python train.py --d_model=320 --n_head=5 --n_kv_head=5 --norm_place="pre" --attn_scale=0.192 --tie_embeddings="early" --init_std_up=0.031 --decay_shape="linear" --seq_len=1024
Each number is 500 + 40 x the weight over its row's rms, rounded and kept within 0 to 999. Layers, rows and columns count from 0. Numbers have three digits each. The size before them is the row's rms in percent of the matrix's.

# layer 2 attention key, 320x320, rms 0.113, rows 219-255, columns 80-159
091:554446475496570584524567502449431546503556468499428487464499490492527487539530546510480470547478555530464441510518544486566476552510457522434450567514529521472494455522410535487534466480493487521444408510491502519513494476524563563523481511
103:480468464527550564597492508498521517475485467548550517514467545511437502517466553542491571537499450475532446424529496511554540475438472485540451403427518528460527472491546535484552536513483538531424433496484545491522513549539508506446490460
106:404513530484550542552438460547453504464527534424443522542501525499488465517502534537496487549494565534486504481451500523486549508505483485467580549529540508549479527542464438480471496551490464485404506502469493452476451487516519518494561506
096:491441537453444522507424516487426455453455492458524488450486503493538509617469486466454491495416503458490476460463442505512431496558509577475517435544453538498547459479590513450409476485525485432465438527516545468467528513515565446597474465
103:522552511620404464378504464541494498558472469475530437460490520527461608467568515477522538425491479507459565572546577494573454442493503575481507453501421503509507460480457519531464485489467473498496514492474454504471563496528505513538516522
104:476488488429519471509389478508475449500516509488492514494516509476536541571496547560509482488525520509524418456433449615511469522535482441500529517501507393503604575581542502438447494520499465518504509534497504493479507496440508495575494498
099:471442466484484422542450445540482444376585450545485486456511466557483468468537500497468548540556603449451484537571478520572512482564518501459520509488520538546433525507415488457541490507481475584481516514548521459461510467515542511476500457
102:544543521543484497525461473488586500562524556526529502549520468516491505502556526466536504469532452489499472515478494500479500550520560513543489562446475497509453540468531572550466488477476479436515553527602487508503438516502500428521589505
101:477480500493475551473454502420473461433514562545552473516512484434500543478518610471510485502512450433478501462461509586464562476507482501494503525495455446446508453509522514506566472510546508515592440516517523498478534540539516491560510440
098:526461524545518458555504547495533534505486510504499496529505547452484439485450469448559431565450521502535481469440503531525573498586544466531538457486429503494425502486511541476520518525409554611512523450527501535551511523501488533448574527
093:471502455529488496538474512423490489497470600477534501541446511507482557515522456538491558561477481498531517476451568562535525504472451423533438545536474511475534542474457591516519504456504521486448492525478550537513528557471510493559477443
095:503523459547400538461531536421536540553501463480483535456476521466464542412532502446499549544554510513473533622537490509562549485463466525502509438503540517535452477515562489523525464555464512480450479504474471533504471481533501419523516466
093:496467488526573422452521539494565506444483549493482461558564524582511575595476512484503575569507484558516468518524433442496450460491530558488583436484607458518466490496539475436544433482496448507484429536495542448449556534480548484447520508
093:478480458556457496494465519519449546541536557560493472512471496487517532498548504557482493488487513471461451530548494519566508524489503496439530452539490504433443534455501537489517550534488515618446491465475508466451505491485564421517454509
107:480497577463456500490568569491544557473461506476462519525523511472482512489511499546447516506391451445476458575506527496502486444521379511486444433504452471530491529523486498579505525550423563531416504499486504609531469576594460464488473477
107:525494445522474451587530525560551503537431450477461475438540552491448486457512464452454533486476495543512540456532443519516496476572459522473500449458466505508506452459498502525548556493442466531454473493518581533508538513548473498446487497
092:407475453542516453469505527557491464443475459545474484478465516450539444516425493473464450549534412440533497501529477519556459504450535408433551453509571485487432463469463513506507490493393533581595496547454534517404512489501476448528436510
103:469511454523483433504501473548520458467500470448519530492538507552466522410489453458543529504473502449495499579465500532558466493543523530463509486489458475503464504581504516495472557373477523515528470509504519526534507480482476579471463471
098:449515519539461503486526523534485512588496512476547470449508556443507523476497519427547492401547436493575481478484482450495463523542503515494511478475452526540432496575475514525473525494539460499401500544456533437467437498450475467511526482
105:508476522451545495492511550461500447446519518493452539536517530487560527510510465487446493410558498526487478499480479413508483538504484568442510602509486593530473501486496517510445482518529507481495514510448440401538490508464524503453521523
105:500490541512508454542561485477520545523475556532439533483462528471527429460467453464570485481475474468554426432557419572475432601509481553471542440448506507469505459483542465457498472500423459555450471486604472481584498500457454515499541463
106:538428538485523473452556535469501487519458525488501516461428453531477460518516466491452535431503466483420580466534572504482525556456473535561475519525466508493497532444518462468535429484450455491551466558433432407553536537562508494579531495
094:511494510461526558528459516469464502549446456507569491447475517527505490511487470541556561528549499554532521544571439613480582413573518476481517475600540537537521441497476530477497412524545545428441516516461464548506439524534507525500545523
096:509414524504517466519432467509470562470484524571520461503418561502574506537487538498545477514515547500566435506428496467545499508497472445482520547514474451485551486526554477469482586591498517479489523472465528531492487537502518490518493478
093:520519467526473565546453497501498446477516469514527475512465464503480487538517533490454486438564466478493494511500477473550556554451453464470528524482419466532566506503542545479495520532534431524509482489548506482460486456519459510539479502
093:451517401433471501546426521481510534433475501480523475594523473536446473486544437553459477463516448578524467471495506514440495416530514444558487549481456542512480422491523460514456473577501497431446574506509549496458503551520464492453510451
092:450481524454522523592518604533481505563424497468563554550561508535586572453481474456533493478520488528440521507579594494492466544482511604478519612536474490492478513559463503499493506527547492456533581463537519465480515519567472480497511552
102:565558506482502497514480508520522503503491567566531449551489495520441508522564531427504494480517495514461462538535501466446479595466540512470518575583503513503587476517488481538499535535553534371536510519483498457520546490477599501553468468
095:526477504526571504453494505581512478503473488465437549457488520487496542437566527532465559446478496511535479587495529478442551499526553514491458408578383525560546549573517454538490482462553531472450508567477537496498484501552446498442449449
096:475509527463493497447503533442464465499464463481493497425506481498514500434568521499555558499523493509498470526539497504463457549482495464541420481442459504392447521507532541531451489466502500477469469489530548461494527501511512537424465486
096:518463525528606557534511485442549574536502457497607509581537520518510525390471538491521482488462537454492499478507591478469511497454450516540452469445543543534471537508455473472505503491462484458601410496437566565492495541518413503402448477
100:484518476495503548437512515460495464530459530459464522521479480398450521460470486459514471499518410462533500451552531503581501437556583500486517481430468535584476462517487453461445513559477519501468544508504659547529482483427490596483492494
091:457466507525514470517483516499477495483508561479489483510562465471376479440462469492496507521522514541541518522482447518432431552518504450480557531547538448442487500521476481516487540441524480531475461519582550467496488446511548566521467532
112:530520470487563416515520435541497521562531504549480482450457544524500419505528486516507474478574555469517449552555537589536483555442494490516554466487556485511560470476499529508501474453483502556480471529578469553485475460523508553464536551
085:511451554507500528532574526529489518571504535496503476513574510492529583482542511496461548552495464538555431505540426473415499516484507533561550445519483488452540534476508462422496508479548439507500500577569514519496578511579576505422523432
094:479564578471415522477525480442491476512543472536466417518534469432450437451545495512551515550586413508416431533503522512427516517483505449532473587449496522577479472511484523494531599511520522501526565537536464494473474533499549577524509432
102:500479450477462451547523533510500434449455469507508580526557421543503588579498539533514463470487550488528517526471535450443493484504541434519525518441512544412505512538430519571426534514504482503516564523507491543432496514558468529492479523
# layer 2 attention query, 320x320, rms 0.111, rows 220-255, columns 80-159
108:454417532496524456545453495454483517425524535441480504529428514500503445483518599543509518527475497464500479505434485475490490528546562459547554478560543505396497519454514502522474401516481505431460445435508505469478553505478528473456482451
101:534505508481513420424435446488494516541449492512529486482536408561468463505475463469490600542494583543482487500456496517517554485529500503504471512496513478555549533526434507481547508494462467417567479477493438576529485538542532479505528472
101:423479548438478464508569474590501482526498504518516488479486490457478478533473565541502585518453464459471527501492470475467503504473504555558413522458526463464493489537504573444458524424501492468480488496519496456505518524459409434514519481
104:440493583497575599465532506444531445499532448511473503506530511471543495557500499477545504512484450483585472484557547525532508493529512552483562602444529503551451441565493506413466437524493495520543533523499538488504613497481448521485541522
097:465518572454453457523474444495525586542558509528482521405493487519531530552548587470496510493513508521512417532490510487570437586528491464560535525525441511462507489500516479529536512522514553473542522436537437498510525536565546517479478473
105:462462478503444483486560496486479521485545438513536519455500474464502541529458503474461498474587466570521465553481611536472554583498526475493530562565468430461474539508510481494553548560542429473503589485500505469431488426563496500564458474
107:536461384538459493505554500481467542526531457555541590509479553461586501501541475510553510508520458480563467580464479519540417564458468429541513548437470443592509454477505473517566506478550519586533409494537474515522525534490547530542465503
109:486581510443460472550431459503559477528469634471490492505484516522515491502503534438505529507488469561482584466580491513508533419526509518561552536516541508475436504488488493416475422512463515515561486473485432520421537517452475500506526494
100:502481513558503513593535519470490444481471433477503589520516471485485506511532451494475453524483494517546587520535541586526532619488424470446558523590531524430502524531555476487459501480538506497475511536464475451473519394578460508478475514
103:538575551495491488492476492493468517533540461527547476521489572481557564427503579527522540502542554485511595480513496498445476503510537528456535485489551536540471433427478512572480526460531543523482475582473503552491500565508476545505535492
093:492408453491543565521517459525432420475577498478447489523487491559539557473520501564501472491444498532566504421469512550513496476520480497552492495506497497580488483516597491495484552610500592444503555502468470441488487468415519538500547483
097:432487465513458437440456478527471447545481460560491480485551464566463460537519450397514475475483482513517554452465467500556473479439507486542576572471491500505425503503521464484462522468559513493520506513478564506451431571476427394492590519
097:494512545456409423550494427517498372422584514508490441503480462473539516526462426562477521523493526465535508524496535504511446562473481436487473521470458483455475476469515499520512472553576480498514508450498559465567498579531528506538501495
102:505544499451605499526549516530459508446510526473500519581472452481539534500443538477532467523491459477567513467533517523454478490515559529487455445455551485572486526520469413502473483466445471525472438491464517411440537468514545526440487511
091:424499528516506534472509412549495504439554462515559556465483509562467458548509486543481543508463496452497463462464465405539439444546440524415563535497464532450456578515539447426545496474441515470517453470467467494582564480458535584483500475
094:499513473459504547495507557574506490509516508509497448506523454587516488458551551502467575502434514476455482536594524561476472559495473437490544570547447514455487509490488430435475506516528515492542476466553438457456450469494485539559534434
096:470517497519448467487479482572501498496483558522525495539549452478472490468537497462550539512497439511510567484493549555478484574509597506493548534499515505454476547494461511522465573538504503508559469534517522512476468440505477475494522475
105:478466492479569478459504558524506460507498490437499439516553469570588514533445555518488508546482501521493472455531492474508483433443567564567438494492483531480475462495456519494498437453490547593545597524497473510481485453459474485548510496
101:498463484530427467426470444513470521521485483442505467502532473499445426521500490462442571422595432457497438544477514544507420516446500535474545518466509474511474538540488536551547485473558485479551539516544528451480553488481510496573526471
098:504545545498512473507527530437512528532460517533493531450464602449514532504548505512557482522519463463507498514456481579465492495429495464489494495493569500514532528512560520427471547480488464499510528425609540524510497502522434497495452488
098:553458474486591600439506522498481484489527538439411568577479534492479457623471483429504433512439511513495514471496463540509466492482496466509574501513530500472465530501472462553484513589490449445474486490479506484507517463493483463497518494
098:508522472511519570481505510470466498535445523581516546464498487523501552484424498467501485496582471438495516482461457516443492481475476442463463482516537536603536467501456487515559511484521372464489556586609546509509519462516495482484452538
108:448584493491578529566433530552501438480455497478486430473501476486509508500492520545511519520480497555454481475521481465540531529510493495536514495501422405451463495487455531552477449478500521527532547517524534434516479485466485431483484513
101:520443435469439432506536465520496487434502469591568412455469515495504494474399500469476481585529437525512464482513490533508525545479481551505517523539467457549454486507410584514485478528489538525508582499509455461504536522558477476492524454
092:506538404477516538531472473478444556591519547543464513532506478489467444452461501488570435566525525477523469498537507520470557456470471434553449517472457503485587492525533440452530503533488509521515550474441431466524483446498483498521467451
095:500435414500469467495505540442467522503516520475536502534476529473551502481492486473538492468550442487476480485517494506394526525581583518468402486484492567575512461425558485430498453499477460546484430532535458549479523470525460489494516493
102:606428475510488453446480494540500528548470492483455524475523520506525525522521558541519501473619530457492464537518526599418474500505551486558505524475486526496525513547464539545465488477556529579464526486531520583539529515488499509551465496
099:482495529489452558460520462517447601476576499477509478492484489513510562556495550504463554398492445499483562535516512560549471477481502533470466393573421484565531462481553540546487551470497474442542529535528493508455505443540558496439485500
093:471445551463557525479561483483606461451543521560512525485523534555473470510484564498484444524475464503461398468525459478480444482531547525528567504512442531503476545540548558471481478595518506542490452532518473518558495506448471488443497459
104:502474470560567476556470440462546532461494521556582491515514496514520515447474500497492496509505462528586540514526447493482506476492544541452446478542537516558517509434571456450491469495492523473416505445464559490545441547475516456452415524
097:529561537528483554488512463519468509478449461528475521543536548457540559472475568525530478505477452504533468560537492459503518472541463523476492526505479473550493495443541495480438473498405589550486571607411441477519481498513540530484566478
095:493507514514489532475471602475609488550460443517522489512575479418476439494517460486504579528461535536467535496500456469449500523522510519553486511498425555480517473500532508523495484557543473584548481521523443515526485438468464535490511572
105:474489510465545477519478536517523513440464509472494535445422532494504441554521514580540489545454463557461439515491498514439482526417519459472555479491535497454462452534597533539464477483481462518511548493552476588529495518455525453585492424
093:542519544487563461523477420472484488569520490479473571533533490527455492527493474480483486511469513521542432557468469517479449543504510509532553510426547424494495497562531417471460479552444460540458491470532584516530559487485425502492522532
090:439453501411519500499445476495467476457491534500529535515499533475452501516572543502456556495503476505493441517529506381468529466478445542561555576491492487426453559445502488554522503581452420476445462558460424521519479468432503471544516481
099:534505447576521542421491504507577487555431477588578453463461496527460438440483536590500557507441485508480539517544562548457528501502443516483467558515503514481621517528549493474473482490560521521582442512536424548510470530511493535550503497
# layer 2 attention value, 320x320, rms 0.117, rows 192-241, columns 80-159
090:524471542514512532450494427424521516456490523444491575463516519509506478510476521481486538510491559456497512487514479530486499474490535500438439503527493535461483618539512548532509535514476483536517568486459473492427496545544493515475513492
083:608571434512633460441481550476525509454534552407491502499499445542517529454493503568601503572457509456508511434559532525465535520539494524536495409450531504495463524513514496494485550477492495473479530474493465491426477467514462489524483513
088:505484511560522510574511492549534534566442499561596452483490535472509468421508535486403494488486496528518495512535521504553473442486470456538500526478508475503483530460482454565498558553498466514485569482492553530464482436555445484532465454
086:536456426548522481427555553449464528471527571493478499489466425498482494489483444449419543470502477412525445442512493510494456504493541570484551526527452455473490472539554538445515497467539439525518488470480486440436578494518492443561515503
084:529450546515507501512492541502527413485366514526588463553481501583544522435464559464440406513494488447511500550489550550474408566521485478476459494487447512500519500521524528534419519435532497539512478564492503489480462513550451502527495480
086:489496486529466419497493498474593523470467536510540518514546512508489461466438489423509515481496544499473482511499514532469476492485479504477472454430441512466568537463566455441552386462457525500544484512453467549556571570556515504509466554
087:432479420495536468447477622501563542541527463491454465503503542528475495534472506501520562504524446512471524467536496496481509530480497499527560508416483428555528494577544453569456508517515522439521529464551506455477438477527516444452485516
082:541561516473488506455525468486465482482488529479512514526457525491475561373488476580502483421546510468508536495492579470594481469524506474461579467552509523469471557529450456461531386472440534481544511578538497434535468516432515562440548459
084:439575552508503580515462520493521453449502520459543562558567614512550545530432468563466430532452493512521486460524526466439565480535555484454513549499481526480471472543466495412520592542545555481486478543563466486507461478469500514497536566
080:554507493438541484496434411457521546584438508516556452584439530473486571499543435470489497494440486494552448541476523548501548531478482549586471516434487412612514535465488510473530522519410519512535448453555478502599499488570486534532487473
093:537506491484477509500454458524583594504472503530479540534537541492483489468400472595516513513492516527509518493494488577497527435493496458481487488567503543508433493507593467426458465571521514465522448506452461492490602462516411499514530538
093:517479521444580531537535480530478455560488543463482413542432495551460443478501596483530518539458510474505446521466463548473490484501484489492451450526493466606538496534426452505449471593480544525527499450463508600548418449484557532513470466
090:448495449461452575518493588542433554518516531529484563494451433449453556453531543514447436558465503504495483555491495473515528504524490491524456440414478548545422469503362444566477470545485611466509559488502552476500477519524550535521485492
087:442543489482470549435482490479521482474544542529520441600492535438498409472512565454514436548451565509523468473513475452529491556562494485458612518438425430515450513501465433481504474574416460518571515548516525531548571525494501468513511488
086:472499453473436526448572423522501547514485478512521490460483484543566489495520531493530517548510520546507370513558463516498523456463537518563517506485483568552460497470513559517417521525448445513516545488518452509466459554435559482484506484
086:481457466497517481611446551545420536541491502537515436555557479555611442462569500474468510560511522448515509563445423500542429527416521455416454487488505546576529513519486504503462540553489541459544533468516546606468413495550510539431502517
089:453483553511599471512442477568475502606461502495570537546431482524475501540481451551517453537498464494472490557449481527533443531528516517520469431557439504503565487466516474501489544499509456557533503469587512488546505456466442503543539511
086:515511471478449555492527500553488519491447483505531490463534456455463441532475531492460485463417443510410503521508493474561494490539433483546447542495505509518505478390398496488553515524493519507450570494555505451542439434582532518533440451
081:489552518465586465492522578491472534498563530514512479513487446467514498469430568522552427503529456456556486468454527507474576534468460460516436515554481574551509583438514449475558498499518525455541463504441466535500492514503510503475491510
088:521499504603470518538514564495505514481471422486529493479517477467483457537522471432396542573531470459454511522475490478529549494536506543500467461525549548492509535424564545481465498497529542417456481491468514544434574481513507539551474495
082:580450515524466489530535520517513479521456561464507478508488464510475461508481501519464510549541492499449506462500521498458532483500481461552522550479587503516561549542491450526440576504473495505528518551510474519472495521478524550415483429
086:520497465541496557502524481555474479457490526431502513513529429502536521495517484478398485469569485489492604463521570485480539554487544419522494509458441552522452489503491487508480473486553458517482486512425569466459494482489485420521517510
088:485467451499534514503478424526467555492502536490464492527514487528476541427545485560475514535433481450513487460445411533425525497491442510479458549454494533529540513519457498528579519453559559422472555424584469469520533486552514497479517533
088:460464460542517497527505488531486399472523449444482493386575418519564577495497592489492554475513532441532541495493591472477535478534466489550473523532465513528523486487506559485514535455529474502508453516555489524496566430513535525596510489
086:559494522496548520524504531560512495448525460464584501567520488449417501474494552492506502509440467488575527520538450448487494490484541516484454499577512505487501487508437452444490459556463532516471528487514457507523454466478448495507445551
076:448481567451529444485524524455490454445494485520534500570512437549453478442543477466524520550447518494474481491495534512518544451595453424555523508475476471575449521470509444434505544506490458486481504532516451595424592480514539513445449456
088:512471422529504539525496528529489513523477435575593465548449529476438388507509512496516515508435464514523534545511469556522511501521457398514486493497507503466447542525528543568559417464498502534507556436502490443522541532535528468480509455
084:546457447475483466518527481539522453462469410524506562455433461596455468485471558478428428488623513505483469476552513442488533521470464437534484482436443534500545533536558500492496467555482507488491473464537545542483542495492444476484480546
091:446505470546494518511547503514505494499549537501544506566467516507541604453574589447493530479479532489480443513507543529422489482488524529478434490534489553514544524498559489450535504556450541496510483572494532496542534536449540520514479483
089:530557502487551477453502484456522472536489519473432489476498464430503507533496553567508499524477486492532402552485554470486452525515535475534501446466457479526499505492460477496525452518402509497466464524452457538486449493524506474529430437
085:487499467500437487384541511449446526502494472461563501509499470476519546526523516500458533471511438502504477566497552539473450487506514513566535517487506546513451482442542505542387456528482479483552497503476542472487586575456486483546477500
094:500518457485483459584485545534482554451583486538528563561524476499492510476558547497438514484476543487480471530487583558567492425528519522483432470480537516482482536506489576539506590510519530498458502438417579511551571565508531537505480488
085:461486470524486541538479511516427507523537513461536498569507507546538406488468533485498501485572506540491461543539501486524545467546503446515546532536550533484482526574533533505479547492513600455525511499494506531478453395456516488520556561
091:562424489523461454516472571494586518480459494484408517501574482532486429435486438499457498520482541485529485552536511476469579487592479550395446547582546560521455524534486485482517499437495449429484472485466525448538605511527507502465466540
089:512470502444411495501500494582536487445462521475579518457473453551439474568520462517511535531485516443463497554512457527460543524550504508565483575443471437428486471419515494510487493563542498604559488475477486537524441470539515502566420478
092:510480516530475496439500540541488525500438480514534519481525515520545464513604498518501475462496490507463459513523480530552515502465514451551538583492403464591472527454456458541514516561498540416507554494568617505491474489531465551491515483
093:450580474515448450465440481493583459480560526505511444517508447541463503545529520531414491449464538521524460501414486498501477437479519515531456522592534511474517556512507461477523542486479484471549501516509559552459479490433470520502499564
086:506477458554403536503488509474529404494504487511520525529478563484505484503516523481523477394515587539530499454545501506453552536477421487491520416495508521537480521522486464476511453446491470547550480544504486417546542463514547493485476513
097:551468606439493589477496468543433480609452542535544498550471488518435542547516387521498445413493477418515542553471474514487442509539541549574552481403497430579512495508461477490483475482475434527457521493513475520501490467492530492491520439
082:507526500522541534533517497454475444510471506435472504476605531554524505481516625504512538581542486519538613496523568513531433457490509462535565483414386426517509461451551547510396514511538553481472444437503521523517558533503541452510492500
089:433521536513459536507586506445479395501530511574492521583455482543529528488494492411487465532516474514563581501443546493530508507512532529464423432541445546489487508485483487538539403467510502465468399472485521484469488438523531448495484519
084:499464487538522501471545463525567449586492500537381465444546543465465457439488511558519546531505485482519433555505521477539465515523476544532481486501537497576494473489532470519531533483500484487491492537549420518505430454473498588427542488
082:469468479595512520489466520471491559570562473448580520504528544511498492535490534546467472444514495560497492509473497502506488604445470541486520503458489521528450500442511578479459470560519493496547475536566542503506493533465530476531490585
085:419476485498488473530458529577477507511490475483535544524505475533496558594511535482466526567488521517459469540484504524410493468452500422520470519447492524473492510527408548514424427418469537500505524540519415506455504542500554514561525517
093:474560470456519535508489561467430533558458547603499475512480530553475518494526523519544506436503504458552583471483508531493480474509472508482504419454416482547512482505438490481501518589535496546548550469554551564428486464478485552470418552
090:575569543455364520435510487444471460460501462470450531488459497553467590485506410513501511589546598521548475513501503494522562478501517493522492539438569494526563516450469512488524509466531542511517482525426496468469490511452549439521447471
088:533501547461549557449523550495514533491442528504512494545497505506440490509486440463553487543455426545460543508476453477501557455506529519476469501541490514530430532507390464457547562502503462466527503549512507507434419523545440555478429505
086:494498523556430481618522479526523514496514477497441514470507527498529497486475487486467544509499505473426515494520511447504454444522511445464510575479468469428529500490515520556558530570472512569440490543485478491467527557482557502575494511
091:548502468492572505547507482586457550515506491502479514411482494487451540555518540505538482508489446497506411459482454495570458527433512507603472492508466448557484495475545496503461572492463571547511527423550499529450438477562489470452461454
082:508505601547523494477515489520507535515513482464487546480442464551409461520448490566475512513517515470581468598534520467501521427516515538528455497457452484513462478463508409530512454534476563551521497585501454458514499496540502527501542510
# layer 2 attention output (transposed), 320x320, rms 0.105, rows 192-241, columns 80-159
092:548466475478573467481576545454450479496516525504518494515541445498491538463502430465471502451574526534499511559420469493541494522501474579442564535536521493549475565561541513491478548502492444498482495497440485545521509415563515489506538480
085:434490478545568519503535529498462517515523530454555461471538396513465420442518536516558583510497497525464497406427467500453505533551482579537458513556457505481467501514475537479444520434477510515542523538511530567519493512535377556508492556
089:501537572484496471526475530572554519579429446553565535460523516449516429459481471421519512435501438464500563535539528495484415413472466559480460520444453498545511463535496492494541544491566517453529505483539510477492468479449510469427496460
085:496535512547446522488527502481545450562526470535582459514488528502468565508524443543571556450518507431530508516524486564514470456477593506494496611456512581413529391505555492479506409472489500502539475560524537495530540522523458484451440555
087:528502532549540497501501529442494495471428533485505555465538546427560406440544529452507508401518448497538552470543566536480501511484510532503552546491486552452445441476528560454525483475532487558473487534538502536516512454477582493428511562
091:556527432525470465522544497482422554508496529530505449465475438465487550513476485482558532482533567505597527505508551484521483542497518500449547582456493563546549472588554552412492471507468537497450415546460507486499504532515485500448584561
088:514471428453504481495423493526515420505404413486568454488500545512497596530536485489519477465496500478511457494439492475435462502531498471480565485518469498516491532493448555549489525504471471537484540485494479472460427480513467437456514448
083:451468496464496526503436487565463495410547526504541494501489454489491472431520542529500475445509519490576554471519485515472588473479519512460513523453541500545473492469520369496557486555480520484536527485539464522507541475522531584526519489
087:479485550551489530561503493495461518500469535449460548520439537577567501539483408478523468494496501488493498543399624528527416535501524499547526521526484477526477514490450514485458571438544490521542528502445510429515427543488512533480443533
081:527506498493501493536534500516508523518426471480462544531453435434530533474517468564540464442509487463505528463539461546446527482483554551479483443414527552504529495514514528503527561456423509523546500495489527472453534500504447553500495522
093:491417473473512474535523565485540578415580491555485521603456453479509482549528424491496517568533538489568544459470474502504496477541496452548469499487514414458517470478538445543472441486494500553462457501414508495554504498510501507561433457
093:449485560463534562502502595545463540542414581502492522489517540406459492522511522571554525565516489480528535506576478453419521496458470471544409474464489421563530501431388516592520504452485502493498542522529454501495494468508528462453514467
094:506469511518416488522474575483528498592529481485523422442448537562452438498538486528468500468538471464449538501460492517453501508482531500467437440519519523529523550438516545475548565593423510501513573545533494540503419521492475452586419477
089:516523460514486524470458514534515477449532481565517468497475407454511442490500487509524498470510523448466506546502511501506501505539526542463507582553431472452549466466514491494477488511478472526640575504472503472442435471538473510507526528
087:509484456489528547467460490464534487563507506500500469462474505464561438478581474494491505512507472517518415547644450562488474471523530525550439471398585492480526517443485510587497460500469551547437509512537516505453491417522455500501527458
089:553493532445512465511487524506576519579514524564522613426531466477492445514453491449544504493504535500481466487524492438492475443559495421465500381514503563555551439424508474508486474471490438471537594490465502480475472477531523466464431470
088:474566543522538441499493512528431527549403551508534476489466517499460486558459572525494502443484456434494451561522544543489514558453501429485550493592449434433481548471524487478514420525494473492464519478462510462468471481522486495514463505
086:446514464479468569469423505538473529431540523532514408506508509508429493494515483485499426455469569517547553434497547513566507457498506530455526461541500552537495487502465522520504526417498526480463477462510518521505467488445486472525519509
082:498452452475582486527505529532523475531530447452495462461393473549547505472466499532509577467519453512513482522532435431470524484535509436544447550579435569474502511457494521461483448434459483477446474454493500528455465499417519500523440544
088:521547481496422499462467509585451517500546477597523559531499541497505481482561494497407597448491483489542486531564497475504458509489478581454480516503538508526488455523542585473479510482475483461516503500537488493443582593557511510530432548
087:489486509545488517462480504457469525532493472504505506517520508494432527485495555466524469516516532546537536528500534444493514463436521486511506478496510494498486549502490527565494459495493570612518499454506572475553564495545558510436599518
091:541496437533473556469535545430564452423476477505552548521561513476533461365500526519448424487490555488449522518557549580513431533549493584520460518517505521451461516491422483462544450480507509491438482530526439515490455502506520482430539504
084:548474470502576513494443537504501496489458482379496524460518502496562516511523536463542457475488507470456499522465540468423491501459520525539453407502444542551499484438464455519547507532491601487489425552508559477577434450473514484489479423
093:423483539546479510492504525517583420447488477453450478439529525537586558412466533504507569441569541483485450444517537475480487498519550466460495503545488621401447495493504507491526485437544469531448547545557471503554461526453542443511481521
085:469524493465511483472463554537481570425472544496507496550510445528516453437493543537541479519555517496504517531488511461533545468450468554509515575546410425517488452446469518462505455475487507517521488479539545550484468454486504513502487537
081:539518545511466508461549557437508486553473518543534476474476449460443469470551489528456499493518498512551549434562539510455507474462545499452500502449476583437526576462493523549470526504494433577613521525472430495448493453450474497503562529
089:533483533498538431539516538508458528518531535533595517539459476557432464545472505484451527457493504479532476445504513533529435513425524367520486447529511493591483512473460494604441517461464479546513445452494464530499489491505517429463495524
084:522487493484533547481609544511491520520522497467522517532490490509584444494441431523527433507499489480498462497566455510397551561559497435541488478451543512476506547512513492458440465538481541490471441502527488473437490559552489499509516525
088:493506502617464566537461578408532529456517499553488555493504460515521480446420496510476554529523474468494468520584518470494473572460499595507484524484490570422496506507595576491562520443404523445464491464558509478473520513475549545555528520
094:388516603437417459465476395476579507575491593474473509521536494507558539493512562517474521533554483489468485432522512514478516569527551447464500496542493455499500470527424576509463480523522474502528445533511591492506569538449477482538490500
083:500467490504469518490454497442516548511474505514492459539480477492554473501555520454482481440492495523470433524537477410488471455601561500461526556489504558475480414567553495499457407514486462525438484530458551517483540523527469502552499534
093:500523543555530499474516535523485620525497512535474480465561474573554481538537496550474597504501497452476546517522483449498427492538522508573499448582498547458574580531559542519498501471498495414540492484528510533500576594455562574501503482
084:483510464511463503485509508507567505508527451527512609520562497537528467477541548471466497536510486557519477524507535493461514427403490477451467580504525477489554442546529462508481414488508491451496584510463460514427497488511455552549476541
089:587509448441549556492491518530473525486533498500520458514438478510550483492455437471487478458541522549506531528499475528539483428511506588448541527563586547517486469495560526520480501503570509489551404502478520471509540503502507556497501478
086:474438556511501461501469532499390450450523471514541501496527531454409470564427495479482486459510462455554496502438441516518479528434500563541498443457464531476418507520436490496439555487519491550450480499511530464513441485444527418543524541
095:486476469440547578416474542504503438483475445609547460482481410544499524451554530526516484508453431501526450573502407483537487451467476479485525439510510493565569495523499540554546454554450533500465513457537539492546483546526501473498514449
092:458529452533412525481473505471450452454564477552475535469416502500476553504523449534524502623512504549535499547507469473574485527466540545397547530511487477463501525486559551496422465473471431429401550489502516399460555444479520478494463507
088:515573472513468494508490421496531493405498522517502560513506474508461442517413458518542497549491461503497515481511468510541483517491488521479493472533534533547556415481522505479500502525476526523536497516455439531502518502542526591466595464
099:481489506412485488537509503514450551445401504563479490570491476479499500545480581543594414495503475540565512543553525520490530544471430527513484453470534419565470518469519457522556459520390438460481511530542534459570553480483466485487581486
085:477497429541436521503488537492436460472464452509476560550494436516466526467496533526531533526498441458476526488505473543495492511493477470553439486446459573495459543520503457574435496498558509494520396520522519520475550571548521464490526481
087:541503503491515504466500468489506492418485492554581520510508509530496510431479506576445474477476437512486537553508515496468429496561493463443427590476518547511500467437505557501600484547541528526475512483442474439578540488467462495466476519
080:510552527458506481470537502523503542508435407477554458420553502498478509506516518437482448511504438513443491498479459437492512437484540501492466476542541517491440512405544515476507446521494559467539490510538457517408542483423434474514561481
080:488500496526432428546497524524498497543492471553458485508475543434575505603525458458550496443517449400515488484488517536454476543504539529585494500539446626487408498496506570476482525509477481481510587441478542449516440498550468523491529573
085:438503513569500539526568538508528490569495454508476488470496467574530515471554565542544502493447543553457472474536511531533451535461475507501464503510573575410532591546513572541487531531520410520429494548566489553503546469483495460572502548
096:503510478487489548514423539517536481466507498556552497399449446531515498534505571488557497541491510416532543503505536464532486483534500453481420474460463471516428495442520560535524525501451528496637573496550539502528510509500515504494416484
085:470541573467546523498519491444506512429562494487445513511486529457408469484482591534492536521531490541504571480560466505493453487567590459527431489417555507540545491475511472535456507476466458449481482467459503477448454513521502495487560513
089:487439521488511486474493505488476526633477530482463443495508492561490467562575433494490491458458470525538550424496540443438551512529493500516478520484444521549556496486513469466496500500499481479546541525498527513553453412445451491572469500
092:534518476528451452473573470501471504515551425486464528507509442463470529480419509526485476568498471455497492533514520536515483473582515557482572543514531451463530519457396513546532494467501515521430448478524454477447504480470610515491515494
093:365563550464478501501466561515509426560504456571521461453545443498429502479511487473467479518488447462470555502474564464540485529407513521565526508441454475520462498541472567545502557505451479460462570528514535507586492545485458412439426449
085:415522620417476553532536532512496453555509513485480451518454514526439499448468454418534456482534459516543460470498429485494505446514481494481474539520524533525481519524504489503553450473509489426551501566506500496462473474466549534542454524